Weights of a small transformer language model.
Training: a variant of Adam for these matrices, 830M tokens, 3166 steps.
Each number is 500 + 25 x the weight over the matrix's rms, rounded and kept within 0 to 999. Layers, rows and columns count from 0. Numbers have three digits each.

# down: layer 6 MLP down (transposed), 1216x448, rms 0.0393, rows 690-764, columns 0-55
# gate: layer 6 MLP gate, 1216x448, rms 0.0499, rows 691-765, columns 0-55
# up: layer 6 MLP up, 1216x448, rms 0.0452, rows 691-765, columns 0-55
down690:477515494505441510465524487481517472479473502464521551501495443458513499515489524488516560506521534498544503540496505430519519481512535489478451520506499500434466427490
gate691:516470452527508497480470521467521493501510512527489518548498522519475519508529530496489489493510491512470513533469506529520517509527487492466482531488477497484500508519
up691:562496549508496465465499510501514486545476538486520492456530505547473503508513498504493507497529436456513504496459497522531474498457516489528483538482493477513485517494
down691:472541502491478490499464507448462498491496497499529473484517527502491511434464486511484467529491479479493486519510472505528519535498463492528467487506518493497544494522
gate692:487507512474479494535489513486488521409482513503479510490489512505487511477483529465546494484516483544490484555469483475548476463472486494514492475486507498520473534477
up692:501515500442451507470473495485484474463504491539503491538491484474515494497516504490453533488503445528508500483488479558504502531476468507493507493516489496533524499501
down692:514511508521523479442507451524529481482512495484521450518496504524471512463523511523536505487510524479512511482531542522460484463476535500471510512539480464503489521534
gate693:487513467490483511499485491496500487482477543524479503505493500545511512512533500473484524461510500487529505525505482489512505526471493511515487490484524460493490497489
up693:483497525454499546464502505474528512516514494527494543544489493464461488482504482508477485461494458460473485528456483487503495526514531475485529505532467489486521491449
down693:476462501549490505511518494491501483484487541516485493512508501495490507460510478475520525445485465468454522473480522505509487457548480512544511517459479481511508472511
gate694:487517504546496529528513492503504491518497547456488468481545471491514476521498495490475466514518542513500478539476543432519539501511475518517497507443496507493518518484
up694:491470499513502507462505487513503434474530556518501491516490559509560479473493521524526527474511538520505496531505492486510515504499526499507455552486517471469537547512
down694:489477488504494525517491461515531519472533503515497462477487501482505501458477513553472512502466485492509510480488511524493486510483495494491485492447499534499503505457
gate695:507495482493513471461539485512507501507492528508504530486518521478498495524439481520500487466493528555530504537486487495544484463503517494513493473474502502543483492493
up695:509482517530511531485519527541522500499507456524485453470476519485547540492524507462488543508499488523482550538548484483487500508471482505540496489481495440518495502522
down695:500479500472506458505525508529481470532483536531495499503485461465486510545502470476529462531481468529533462509472516459506523544497501497537455548514499530472475505522
gate696:478486522498481523509508516511535497458537464490485476478505507501487538474490518472497491499505511501474507520494516473502488492488486510497471443493510484505495523480
up696:482500512502516517470480505494478487484514468509556493519488510494503485551513502542504510451516504501497511530499488489477504486528515539492511482520537508509525464522
down696:475499482520521486509518510444474521487467481498462517508504488474500468497496512473518487482509501471474489530478536484510495443493498464480463524472501496479536501519
gate697:502514504505477475502459500527489467486477481451445551511485514475504524491535498483509495474547509490470499504515491530526475521522518503525499502474479526520490505452
up697:540492516506494481520500479495500491496518514498462495463468455495529476499516505490527504532486489502573523476522485523436527499514522510543505527534493481502495475474
down697:511493507518447517537455486492496510504510485535475473524548445529511472498505473460511506491533514503504477513483484500493466511513521486476527505459523540535479493487
gate698:496518459528486502525529523525540479512462473490522498496495475469473506495520491487497478508543457523485504543487498518497491477519478491490540535529495462492496508502
up698:486531431488505483508512500512493487496495480506523476527503486555529489527468484521521486497500523472527487508502504541504479516463519488520525512534482505477520503552
down698:535506483494455519493541521533494516501501526493528484507534494482504530514488475499501462483521473483474516509486469531494505511519522524485523503504533494500514519484
gate699:484484470525512510525512475445491461468512529494462506499490532509474501513491455496497484506549484491489503531487493520509506482493483492530526491539485485529505460511
up699:467494453513445486500520517462443493510492535505490511459496507515505507503540477519528525452505497487484510512513431475521506484521494514477451506518512487521512500466
down699:487468492521448519509484524515474483474504509493509498454480508525560507502489493502488517546513530509552532498482520531475530542520514534498498491468551508475493505491
gate700:547477488454479504481474491474490516530496492512482447516539494506511460504520558518451511514495464531512483544525461534490495516501462482437533491484534475472471549488
up700:504496518410499524481521481508456483487478509502498446499530489473468481530530508512507472508476489482498470503505533481560542471477457453517519504500507577511483482522
down700:462511449544545495538467535548563500466503514502504480532544540515535480472441527473503499478532507500478503474481496490514562509518512508458532496470510514542502501476
gate701:508492514531487523493474476522489505500501468461477507522526477532476504511507540514457477504490502508550511476494525491492454503494472483486505515499500528481480511513
up701:489478524504488505500504519515492491485493492505527468522512501514470511517446471497478530505490524480543478466565538560505511497552487499562512528501463470509446478502
down701:512511464464470480523509504491515493462497473477480485477478468457499478492509457533535519467504522511468508540441510508481510488516498468507494513508535498480477521487
gate702:464534471534551471453521472522466478538509486470491474478488477469501508460512484482504491485510487469540560530503517441534473523503506553494513528493484553488528515482
up702:482508500524480473508502479513499480562499495478473512516521493505550496515473468514483488522458518532517494493488495510506457468517490449513516514495550475481496504499
down702:507492472513509479521461479476510539519483510501521505485452511504484505467542422468511500540514538478490500484484489504498487520481488458507491549460503494495536480506
gate703:525507528474537489499500478493486492523523512504526465448532504483465518525441418506483459451482519479529508459514538494536521499469522527510539534487451530503481484532
up703:526484547528495505485490518537522497505513497531501512489536491501467552467517500481497449503505490550540506509522502514470516546524526461458488485507488555531500496477
down703:506533561549511486501528523514498505518464491510497523547459496530495506489521499534512478510500489478504467505460508491473495524485471527493495462489503522499500463479
gate704:496519465538487488478488505499481494521485495518499482481467510512468452522492488514486510509503557504499469471500547517511524482498490500470507454478473469506487506488
up704:539476510514476484511515509443494538498500478526503537478452526511504475496499512521485521517509448496500471510487480484473542528499499497479488498525475517489531496491
down704:509528502509485515468483516514537549495486526504539525538576471459491508504543478470503529471472515497561483474502457479470520499518517493498525499533479534492524508483
gate705:523463519511479493466494496536468516466474527451515527483498452494523489515486500474510469463517487510507488532464501476572490530501490460491468528488456502448512492485
up705:486532463516493556528549479477507468513515506494467503508522488516505546550462492532435502483480519486498546518448494498530504475513485472544512490501534476544491559501
down705:531500507472451472544522470489519473508472524462491483463515538476497470507497542518453474493533518518519498527467522485514497523495520513485466541558495484494495487483
gate706:520471499501504486475516566567453531538497472491512448451506528449481479519543500526485473474537531528515530502511520533508535492514517552495507501466495506515476506532
up706:478514497511501493495491483461578468423487498462493521529492526564501480450480495520522483541478472482478503546523500491503512511509522446490490480482522465504494451501
down706:517484491502516489482508523528436541539522479510526492483519463466466508527555542491499470475503508517508513439499517493488507481523474545499511483516510490524486518530
gate707:539511508480525488450499467546482481465533510445476505510489493535477436502491488465530450500480490463547507479503488529516538492474523504530502459520472512520476527549
up707:508461491455473508483435495475482493489511496506528450513517491517488450478482525480509520503497552505536513509478516479481495510524525488526482532496468477493482477468
down707:517520472484507451487459496523513452553530532523509509490504491540491475495497525519502478435514525488543529479445449525515532530511512504490512500477536482450505498511
gate708:471496479492501510530532469460525519530447464467492507502493490508520493502522517490523544510494511470518490495498492513504522508519464526481511524534549511483537486529
up708:477505513506515534480513525494546480535542491517488513538495515482485494548460504544500511535464482529498521506523487514489489534536515496478486549470519481532496484496
down708:500519472470516533468476558496532484499478507507532489471472517538543520493461497502542508501463491515523467431469512463469538488501498479498512521522488474516495480491
gate709:470474472491472465490473470513541507481503506524467536532485466552510508470470507515538497548534478492463523489542530487481448534488489518525518532539485514486500481530
up709:459508515445484492515491538478497488491492533481489515522498513527496509514509495539558520491497480491492496509481533521487486498475501476550512516472492472519512511499
down709:498483502512522495528501511458484511502470489505497489516478492460449498505482506545535503497489485515500495475479529446534492489514514505512511516512519513467489494482
gate710:526508452460483520542486490478512521505514515476486528561479505495484488492458534527499492492493550516501505553452510493515471524484483520473486498467494496491522483478
up710:522493513539495521471513494512491548491464475531489494457529501552509533556513469483514527471495492514510436487492525482505515497497489482497521516468519519539498505529
down710:494552463459504507513524510491521481470519526461483533565507479515494473467502470482490509470483519503499571486485498514481515495522476520499526468461549476501475505480
gate711:481538476456505506467493500533487532498507476514512512470477506485496517509520453477498482455506452499499526546520491466504477484514505481511506495497480529506443518469
up711:472526479510508421491470485462500503508489453503518518500480468467513483504540475477475525462476500487543477534536521511484494523496489520510472540516500529529516449495
down711:528506496498475501454485483505516529489485499477480480549507468505486476517530478503494517554464488532506496517504500529501473489467488490479473482478518487456479484489
gate712:546478485481467524553499485486488527471502505491484519487495506502510506484467518504484502526508508489480534508492497519491518523525520459480517467501536487535487496516
up712:498490514524488549494507490503489511471489507537490449515485526522474512477480497501497517506461515487478496471528481489486475523510509530516517463483500524484520505505
down712:491480486445477501522498457517501547497500536465499507511535516538519516515484496510535496506495532487482521506503495513488475483459482504452487548494496497518473486489
gate713:467467482472506525523496487436534537496450487493470576494536465486539504466524522517526545491498501505523513508489539495532473509515474495516458499486539437482498522499
up713:510515533481506521493529517506461521462518465522495488534541483500513456532476517552506475521487537504540487444485487487523490538527511520472487511503502485473533517481
down713:493495550452516523488512494529475496508504443454540476480513469515459522531478537517496492468455513512552489485500525501483523486475549502474545528490500549497481518478
gate714:568478505465514451483513516474524456477513496484497495528517479484502483505509500498502514480475552513454493486471515536499467494512522516518468489488513501476521535516
up714:513491462476490520477488529508497469520508479529493487434483531494512495502506478494500503503492517501557513530518481469519520465540482444532466482505489524488536487506
down714:525455505481531496496487485511507497493520508459471495511550497505475494468502495471521481524470489500439513506490545513495502516511497483484477510563476445486477471522
gate715:490486514487492543497479471498506493520525537484470518513525543525520498503500531513497537496564507586530481456519522497558453548459515515470465442482509469503513470487
up715:517519504456515531532545477530489482526515472466490466487487478515459474554497492536496502478560501511493465488470525461489527519531497453499506546506482518493513455500
down715:489468504508475482512479491458485525491485518482497472485492513496462496516499506466474472537523474514505512513501491464458470518483577435513497523513541518465459545530
gate716:526481475485541513496532468508493517484498480557467495483517485497515520542540497496469494521537490538476465515483526437477474493471484493536514479504507477471471509508
up716:446503540503465485465474516476461516529505484503492510486494533519466515562501492518516500525503443506516492486490493496507505487534496534508504466527520478522489509520
down716:466549476502496469481477498493474486500541473507496477531504536506499518498467508514479509525452468498520497411502524546518502488519507484491497508547514495485459476529
gate717:492511537551473545491520507495513524515463510533493530489481493527495525515499516497492499497537526493462479513473478519490498480525475495486443471510471495480499515467
up717:532500510471468516504497475488536489513573503559467513510472487492486450517495546498518514497531501474499469486512510487477512532531530487499559525528521503454513518504
down717:465514529479535516546468516512524490518465539520489524530531499491509515493463527517548515478517538499481478463529470505515470501545531495504449495538476519498521494513
gate718:465511505526516535500512498493507491491549513473501489493510468490486500504478473503490486494484481521499542504487533486475486491528538535521532505476519494487519499506
up718:484500482528505479497531498509494476531575479491488477481494430494503516523490516538498481499532505504495494483486530507510524536493526544533488517514494480463501496566
down718:501494486499463523509536453473534462523508541490501490513491519516516505500504477495524515523501517520484492486533469499470470515511494485480504492472495530512516489540
gate719:512523437529469503458466494514512519551544517483493525461488539497489517496459472497534489524496497541479541501469481548487511516464494493503516481508462491520496525508
up719:535472517508536548515509505496482481497471460468455482493527513494509457466531529482499463502530469476526514532525512502474506483530496481469474452484497515512486473449
down719:467498464522541460487497521452498493510528490516522510483453526479518498493494431517529469537478522531482517527494515560519483491481513478500496532483500518508541506529
gate720:503526476488492531487506478496535510471575547496524504542485536511508510496503537490510532510514495558470519512459536501515513443519466548480519529512479446501492509533
up720:508463490453512493507505497478525510518458496485523467509528497483482503508502491483535512479519507484471480519479501472493486483483534493527517472478524497482494550537
down720:527477520516486515490505490491485493448513496508516549482441504516488484512476528460473490521433523471480509501478489504527513518496500459530522538510487495476538498546
gate721:507480514490491493530475484529485501489490504484483533457472515531523506463481516499501527508485541489550502512496502495519435551540505494492481512487503472518507520558
up721:470492482501558508480460538459447514482520522476471495482497440480491474516487492476510525463532534480526527484480518519475490484508478505535480490539509528489546495489
down721:553511499521505486513513505504510475513477512503466481492504486517526478481486516519496460527504497490517513518513499486509452506479497477524500458496490482528518482479
gate722:543510488467508502514506525494501491550520512487526476477488477514491518504529493486508499447516535536488526451485528532478534500507481551489466517529501544533464511545
up722:477535548484489512462533505497507523491532471516501486463501461490521522502460553517505516508522509506459523482485496537462514462492508523507522501499483476508536498485
down722:478486526488533555495510513491508437482496550435517506526484468559487455521483572529508515435488492537508491513492506469492468514455503519520505480485530471515487477458
gate723:504526497485488544482519479487468494510485503514499519494512458487472497509484490466467514470517554483485503491486524514499498542460506506546534488497508497522499489503
up723:457561495495504519490536491501471483525499512472514463495508495493504499516465485484520492484495540498523484530481531506415503512482493495477538491463480457542490530483
down723:478496520475507520501514493474475516541520519467489480517507539539458464515544494517551507498514541513493471479512511446504468493493484500492477494525491487521476489496
gate724:494533469511467502494473523491453519465507491488472505493510526539501475505518521493504492507482516489492519513507502517475484479532531523491493449547493543483509538495
up724:516429473492522473494478527540470505513501472517494402469498481528446489461481535517508500523492506467489472463514551493487469477490476477490524515481502501485453508485
down724:470502530503509511525471528524508496451462516497545528472501469508516470533514478492523474532480512489504478470487485511524545482472470500510509457491507510528496529539
gate725:503541499514512507499523447497465504484476512501482523524468531504507497494500491491509525474512486482501468531479460496494501513452472485462514526529533507487493507510
up725:516476547532481478478538492519525482516465513548470487534488500476532477492516491484510485500516482493499542506496486518502496487534567466494522478517508478514524495514
down725:501530492533463520505518513520506532520485496531489534526451519453502483509472487497508506571515478477472505525546525482528495495534499511463524458504498474470531489486
gate726:555493463495521525459528488530505503516504493498495470495480488472502468503504495513523503488526491482514542523539494517523499518499493467468533515512495475476458495456
up726:496532494495480517488506511529495490545420499466470560496508508480495457506518553466498511508518514466485498567561490554522518490517436465490515471562493549521470459523
down726:534505520485499519499497473517473517544498472492477535488553548507535527516559510487476504489470512499487527472515480497522537549508507496461539512517536510503489493536
gate727:502537448467525459484494482512506459490538491486456535481529518533472500493529460490533527485488484479528521513506489472451505482509522473460530496503473478512526495504
up727:486447500520526455460523497510517505497478515481523495509489467563501482498530509481519507463509477533488529480478536492543499557526498496472505504493495496492474516543
down727:516504475462470485470437473519479544490511513507507498501470534484437478492540544499470496471522510508515484499517507507506476476507494505473507508507505433486524505529
gate728:497532470513522484491442527470550527516521500500467534469516506506504482485498518498517514510533542492511462497511473503487519506532506540486494503501490493508495486515
up728:516495464491490494534448494485513516525510507489518513496482487496480534490481488481541496542505489475499512460502486515481559517498525519528514533499462559478507519503
down728:494471524518486496499519470508524562497420444520490495494479504513528506497540483495494476474514512550516487482459496508477530468504525504463497503508507507475464518496
gate729:564561512493544526542549459548484484501537540502508552533520486525505498523489463505491496475488538506503445517482492483484492522542517494522513526494529478495511491506
up729:524484458553532469502477485488512482540517458525482471528489526490471504516487533547519517517504473486464505452517526495511497512488529484531492486524503497481463485497
down729:465495490501467485451501501517481483518506463466487485499463467543529508483534508506524487518552463502474485493534516481516510526520481508512527516495505455507474522466
gate730:482488483508528550521468526522519509527469448497516529495487509502473475460497526470510466456534499550502487497504474533512504503499499449530471505504491515479475521451
up730:459507506483511512491511502462543495483530492515481483534497471484482501494534520496474523511508473487481518506536471548487514506533502478447559511497472500518483500534
down730:503520520490490511516488511500495494476482484531513480505500494536511515522487467519505519484471504478483486523510502523472515510513471524525475467523504509502483491530
gate731:545522479489492500483498511468492489525526499504490482490500530537487435515497499498510499540446502474504541561481515508513482507504487496475462481497481465472526528538
up731:480493517505509488483488528501487444488502527500553481487468484433489511519498461517537511496530517516541504502446503545498524485503495513471497507501482501512452473514
down731:502517481481474523479489530515496448474539504506543561519506509473535505524500547497490506515495468497504486499471474503503509552537484516481471514486498511539460482544
gate732:499483498496509529482463494512452485504473538452489533502523531535490494514580530475535512511506530484477515472517519506490483530513526462520507515449482506464523541510
up732:508493455521482503495461515535536469505457534480492507495546509469500509482498483494536526524491522502540494511493521481538518470527512507473494501487480532512497499494
down732:507502510497483495497478505493493472524513513545497502558475540511525541494504491467485534529524505514475452463516460485534497483508472526528495499506492519482505502490
gate733:506494489519499496488521485518484459487530487447515491464495511460523541453477461486482517478492506497480446506514503478488465497460499467505485477502509523490524517484
up733:524469505507455513502511555521492471495482504487513494554480454511492503529505526549508478481476491461540491493505528497524490530484478538518506510486478463471516472483
down733:474489491508499505534514503486474492532505507554490485519509513522503534470468492470506478490519483486446482505507501476507481534443445476512500511488490506506492487521
gate734:525550490516490506493514535559504457519505498458487448477538548528506553522456517467480495468519557499517521467456534563523492471531502520493469479542463531533490468474
up734:491471501545486535481467519450463491466487525462499505490451505433514493473524487511543485455505530543517462467546514473519511503481470540449493500507506500489517461564
down734:489498526475526487485494537553486493494502484492530486514496480498489560522498528496501509492496511505468437452523533480489493527523466528527516499463499571515494460535
gate735:503493528482525491506498509495454517511460543478467500525494503470541502473550482507511506489528484507542513471524506501505479486488528537499491482529497442469542508494
up735:474546498445452501508498483492483500512513567505514490478505513501465521475514525445447521493521454516472477506449501488518472523493542483496525471503533518544525565540
down735:515497464479512456521489527537527500482496550508465472481480497478484521480489480489475476531463480504520488527449487500500481538505493521546495471523525494500432478518
gate736:478515499485523548499431474503489445501536501530508504518508552513511483513459521494513519504504494519476517505534492508522539501481497518494484459549497537488479510516
up736:459479496531477511482476480506480505529516484508491506479499507500496554498529470492495499505554470521462488487549481483507558508518464489481533501502512489537517495570
down736:486458544476492448537521493504467509500514512487509447501471519484528487493480473525497500523503478519494465510496519535501512477505510521471480465511500462535464461493
gate737:520546498439498517503480491518403515514511497510444501483517430498484510506523532470480479498502462533503484482496467491500511456489502513511513464519478519544518498500
up737:522506557512439499533495474516478536542486538489496487520531482482488465508535495545487510505487510501523537552483530447542469476475509529493476522517538555496504506487
down737:496448507499499499524537520490488449492472495513483510519514507528498472510486524537535474522516480570508484498498488488525508515513515498501498581487480543493546535510
gate738:501464498475488477451514490538524490482487475505453532508533515472494511488485514461478465520497522502506515540521492489541510495520458468496510506492486514475523571525
up738:504482444463517512459528519480474494496496509501495519525495528474501497518550488490500496482489501513513503512502506476498477491487494502501506469518461497509494506485
down738:495520500454496523484490478465450518489494495502468543471535482515473517497508538520460516468480457515506521489545507469493478487495475493543508497528496449472562523474
gate739:549516506534520485528476461456472490493535487467509507502512509500524486515480531504527487542488496514530559521506497485526516529511501515506501538544491499516502504496
up739:478519559530488490487523509541496463480503535511524493491477540520512496482520516467506480502529490489487510482472448483502469445488558504513453468504506524510498497515
down739:506527512532504441519453512542479513434531508525454515533522491534490521510492535459484565479500520511500529478522491507467508556485462448473520515541524489521523505486
gate740:477469467484482495537499521514453421499536569521536492457462494470515521513545533501492513462519479476512492504485515462484536544555470525508482520468509473512544480500
up740:513490506481496460517505525484503552507468513452494507491442502471472466537528469489502469520495524442491465480523516446483495499508547490506519457475461459485474498517
down740:475494495499504471501479504532490500482474503468542504484503501484490472536508516475484526510513488516502495479528502482539450476452501447516475458475492511544549519504
gate741:487485515492482517510446502512489493532524536509504479489505490473485486485543524492432517522470491482449522505520516474500490496532470484508459513519503505478507550487
up741:533481507472512478495510529477453487521473492530503464491531515505498482473515559554501510517508439453459476462446508497473484517491524481517441460456529486547519437472
down741:476503480463539485512495480497496528481478434519488457510505518488500463497526495502487477491512514469481531550461526483531421496536479485501516526501530466518519467458
gate742:518465500551471518458520459461494475529531527501508521526492482511506536481506491462505550523477491511496520548483485505499470474456522489502535490519481523464509507462
up742:496531479516502500471479505525524483490530465452535490497481518484470497494492479521464493567515491496523453522527498501497508478479496507548464498475518497502489526518
down742:451524491514508532461470518510513459520494491481457497496512491538479473485510454545477477514492484472537490507461490506487500432456470494478518546549496486493537529511
gate743:502499518502475554491510463516463502465511551531450571527505485471518477507499470538496470523477507492517527536489530472510470528520521469493516509477443486484501540505
up743:520511516507494497518477520513555467454487539457525514484508507540493482456476485560501487511506474527487508522469473498536501476503501484510500470493499512474516505536
down743:473495512493496502491496494483504499462512454508542511499516530499525504486489457538531481471474464493507529523490485537465521463512513512539513470526466486479557497486
gate744:518477437501490503513531497517496484505518514495538518498482487504493519514538498523498486508508567452496498511457544486465478520516469538515502472486502482493549515514
up744:507483493531489494534482463499502514529524531511504502465493472520514473493550530485469476505482464511515495494490495480532513502471454502528508553515517510514548497546
down744:494489530540497508511494511529496500486495451533515532504477487499476518513502529516500444518498476499538524512479483466473490482518542476503522515469504502470509524486
gate745:527502473514491508497480482496489501518463514500496474509470525518450510524495516523531475498537496512514518471531512504527495498517511514523496469498451499504512552452
up745:507498489492505517499476503505529521509507498474471472500481524523521532530491470522529492535508512496496481524444517455471488526467514507517480461464518493514447531529
down745:518491498496487539489545485509474484490516482521509493539480534490530496503511534455440482494498474460476506535495489502511470469538486529503501497507522500514491503529
gate746:492504484473502512538470491552530493523563540510459533544532525502525508488505538510505482521512482476496502482466512462488474513515442526453460478459472500507512502555
up746:487469514512508498509548478496507487481505546471523491484496489488505521535434537488492466458535466483459494506532579528499544465499511472504493477528522503522524481497
down746:487468512462503494505484496487529490495516511469479513481519500487490544509481447524470475489500495480507471474530504525518505469500485443442496503461502534486492552534
gate747:508508489506516537487521483498509477460494460475499500498549490464482459527533518466515486497501476497488510451512498496512493491513450500523501499505494476497502505517
up747:533469499483536534505471465488533466484560519509482515517499486477519521497510500506530518502553475498473526531530512507499507470502483543451510527459493496511490478453
down747:516513483557479524475548480483480507497543493472479480469536461494497526500494498517513518497478508503518478474530505471500482471485535493494512509527453470533505506480
gate748:474521488510499517483519480528506476516498488504486462474472454475480493517509494450523537526522509484524463530522514518515529503509496480498470513500446535496495511490
up748:504529522525486531444516510503480484458480511468521549509432520504470507525516487517528536477505498492550539492479488523490504510526496522512509487472485527504516470521
down748:518510489485498500536513490523521479484474496529527467472529556516554514512491522498447478531467545505480477511499503497531517519451468495491500496532482475472521494492
gate749:488543472458516504480504483473462456482523513557532555565527482504488534514473515517504513489513530496533474540494510439541504524486451519526501526482507496521486504530
up749:483510516532479482536495499500503493525558525524472478460475515497496502496506550522558500527535494476503493539557520516480503518463481496489510503544487535490519471486
down749:507473513464481517509481520503514530487467462493475503498485522531475480535519480471521498497506518509497494490463498509504521537474508470491490473473493498480527516486
gate750:507523543488482489486418477475526491489519477465508475479542517473515518482500448477487503495518489504513500523519551481521505516530481497499516513541483470514543486489
up750:497477485512474502477498514506512480504474511516511490548455485485519461516489499522489512450503496507498479484511493511534461530537522477493515470483527480520491474490
down750:494502485490503538536464495514502504497513480491502481462483544496483482441527450440519493496507493488453511482503498494497487497504510468498498506509472492517515513491
gate751:532507519463477479488504513544482528467451509517541512505542513518504494511504502514487513485563496531472518509528513508493493540505514490506484519480521451498502546491
up751:479538503474474540502483486462512515550465508489493444467501509523533499499523488503446485531475486470488495470521503515495539476555530474503540512462512492489512485463
down751:477536487523540489489480496510514471531467538472498532453512471523480508512470506480510511529498487455485470496537506506505498501480464530472530511481523473542491510524
gate752:510512410532492445518478475536470478500552476451491491494525491530498494516526509521472522475478501469513491535515504473480450476510471528510485531499520532486483516524
up752:504517494482487466496484489495506535464497497560536482479510498460493490494456483495501524481489510445541497460477500499513539487540494522462493536498518501545519471524
down752:490503506468475510518502456508484508509515472519506516542477515465539483492511509518509524509485515519476542521550505467490491498512524534469555499508492484514465489498
gate753:522508488489486513517524495525488494482492508500541515517481487516488480502510510477482489522495510507506531505515524500522495479551463490504517512481473502520544524488
up753:459492504477476547481472508509523441513513506484488484516530514499470497524548515532552523490436461491526486459515507505451526535487501490493501540474502499506528531491
down753:502497484548451448458504432500498493507504495517502515552494492504503513530462523505504463471499511472472514511506489503484477502545515506528463528506511486480496497490
gate754:528518493478491473489491517502506525506455513470480508508550492484493528489505495527458492489521541495525525486466462472477497493526460473484458425454501507475496500468
up754:492503500479520436434532528471492508522512479509510481491543517477535528487479473549496487528532511517444513523537530504477500532464484513478480463482434489521489510520
down754:495518479504510554570481501460485511529476472509500479507512506510448489488492484547496481488502494472494507508517477486481474500477484469487445539510487536498538475485
gate755:437495472500512506515489508491476525532514510473475531518527517542487564514505545480493500487507509509517487489495479496507516501452464496500497486497524485543521500525
up755:531501531528555506515485526467517510499543488478519518505426478468493502523509532501497494480541520497496513502509500523523545498514484514510524545533528474550511525475
down755:535547465561545500519473513496507503489482463469524505491495498492468490479499464476503503475486518488503514537493544492452455452516488548480480497494535487493484501523
gate756:505485511519499485469494489523477471500483496478510544506495482478501478486489506521473510525490528496509503491483518485512478502504493489491525482496453463491477493481
up756:517493482509496474496512515495487509535507529549542489541497517498514480475514523467494481478472498472421498485448493470516483550476471505499503493476471497497489494434
down756:538468523526478504512507497518493549488520505521494452495490512504531515473508496473440496523491525519481481468492468456494523505494503545491527481475489499529465516455
gate757:531516484521497567493509482493473469512479570500494477413518519501495506516549461506441508502494518481500483487495496512440514531474514536439490504504460498513510519508
up757:481506497507518505496510508509522486525469493515473451472495474488483539483553476490472491477539519493501478523509496512480509524505479519509493492484467549524511503517
down757:548432494524496510499511530449499514521503460538490463518510501524523460507478544542526469490483515454491485528509487542518491514481535476512553535467483511479504508503
gate758:530518509517442498486519515479492470496461469491487495494515486466516540528498508504508486489509480498529512527495484496480555485485526498473502469514522492504508522491
up758:488489504486511503547514485517528526474511522476474485487521489534459504481519504521526454477546469530492460516544522478545464472514442512542516511482521520517511480541
down758:490562487486493477545492485506512502516547447467495472500488480518519560508515541483537515459464470500494491477486484469499495519496455488499497489458520504450479452505
gate759:493541440508475571464505521480518493479522522515495520493517460473532464568467509478500510501469496526499519498504456506490440494535499465516474478483502518472461500471
up759:479482519508489534474504503525463479478478502462511531450506493495472547507550465493494532422507486445500511511478484524523521531504500510533534476561509512471526527532
down759:536493472487495539472528524490461498468544464517495485473523466491497495535510479513515553538483489547485506512498486494518498514479505480545498539515472524499529502515
gate760:503492494527524515469499474474525490537509550492514530477522489511474466473511493492475504477506498493513550504521543519484498549499546528498546500477499516447526539522
up760:501520477575540521472494502508450493516497506494480495511455496491508542503513542489513482487491532504481487514488502509491490483464531486499472533443550504475453486475
down760:507500480494480506483476477467524533481527483531444533457499517464494479524514526533478553504507471520490515519520506494543553504492490484521490513527526478511552514461
gate761:510502502470512504494481455483549540495434512517479527520481485521471516486470508516514528524510494527495473537505449513478529470486478468472491518523482481503503500574
up761:471467477466509524451514540525509491479432473500516468475462478487543479533526507486480506457492465460534535545516482481538493500475430536491514488497490511510457533518
down761:486520479532454527495488579500467513524540487514482493504485516513528513469506508489493513447486458501432524486471487463495525516518489484528530505499503526518538517452
gate762:508484495471515510475478497483508522469495495524504472532499486513522502476494477498494533512530504497453551568523497524515502547523495474491511513474499473446487468517
up762:518536504535496495478541486483471524476519520503519485511466446520507513542487482458473472500527489540494538515499460498494482518489500553523477530500513492481459526493
down762:469484519505513503473560497482472501499527508590548499469477507471496439509528511475508484501480495507500481488490483500496451485536529512504481518512507498521507479513
gate763:522523519527506515501493492457486493477514507450489481455535480563506508504481502501526533504504499480492485509532590462533498485526541521503510520535498478499472523507
up763:496524473480502469469467502475518473480516524557503500489493515498504488493503504537546501509519496475473458491506506520529532538522458493518471502450504506505519469484
down763:524466514507479465489524493526549493488501517465507504529532472526503539466486499517525543536544476482464531504491519479511482499559492499468490493483472487538496523509
gate764:492486487450508534528505470528482479482534482504477509474498507523471469482469488525499487514507521487506467529567477520538478497544501476541487501524478533475512499472
up764:510510533521483484489532479478452497520505534508495476515513503512496493527475502459456531505499498474487469532496545479536529511519485516533509512527478534511500491510
down764:516501515489491476483469518460493496538503497488527473482495506491541431487503507473486494521523563524529486496495495507550534486520496469537536472516508532512496516491
gate765:484478506520521540544522459480510463531538518496504531518507523504478497506511519469482575498569503533483443514505538503541467528515526522467533498519466514451500541516
up765:546497520503504430492537483512529519474470531473473499475554554509503491524469473454488478515528510519522488471542464463521458509512515458522485523485477499515458500519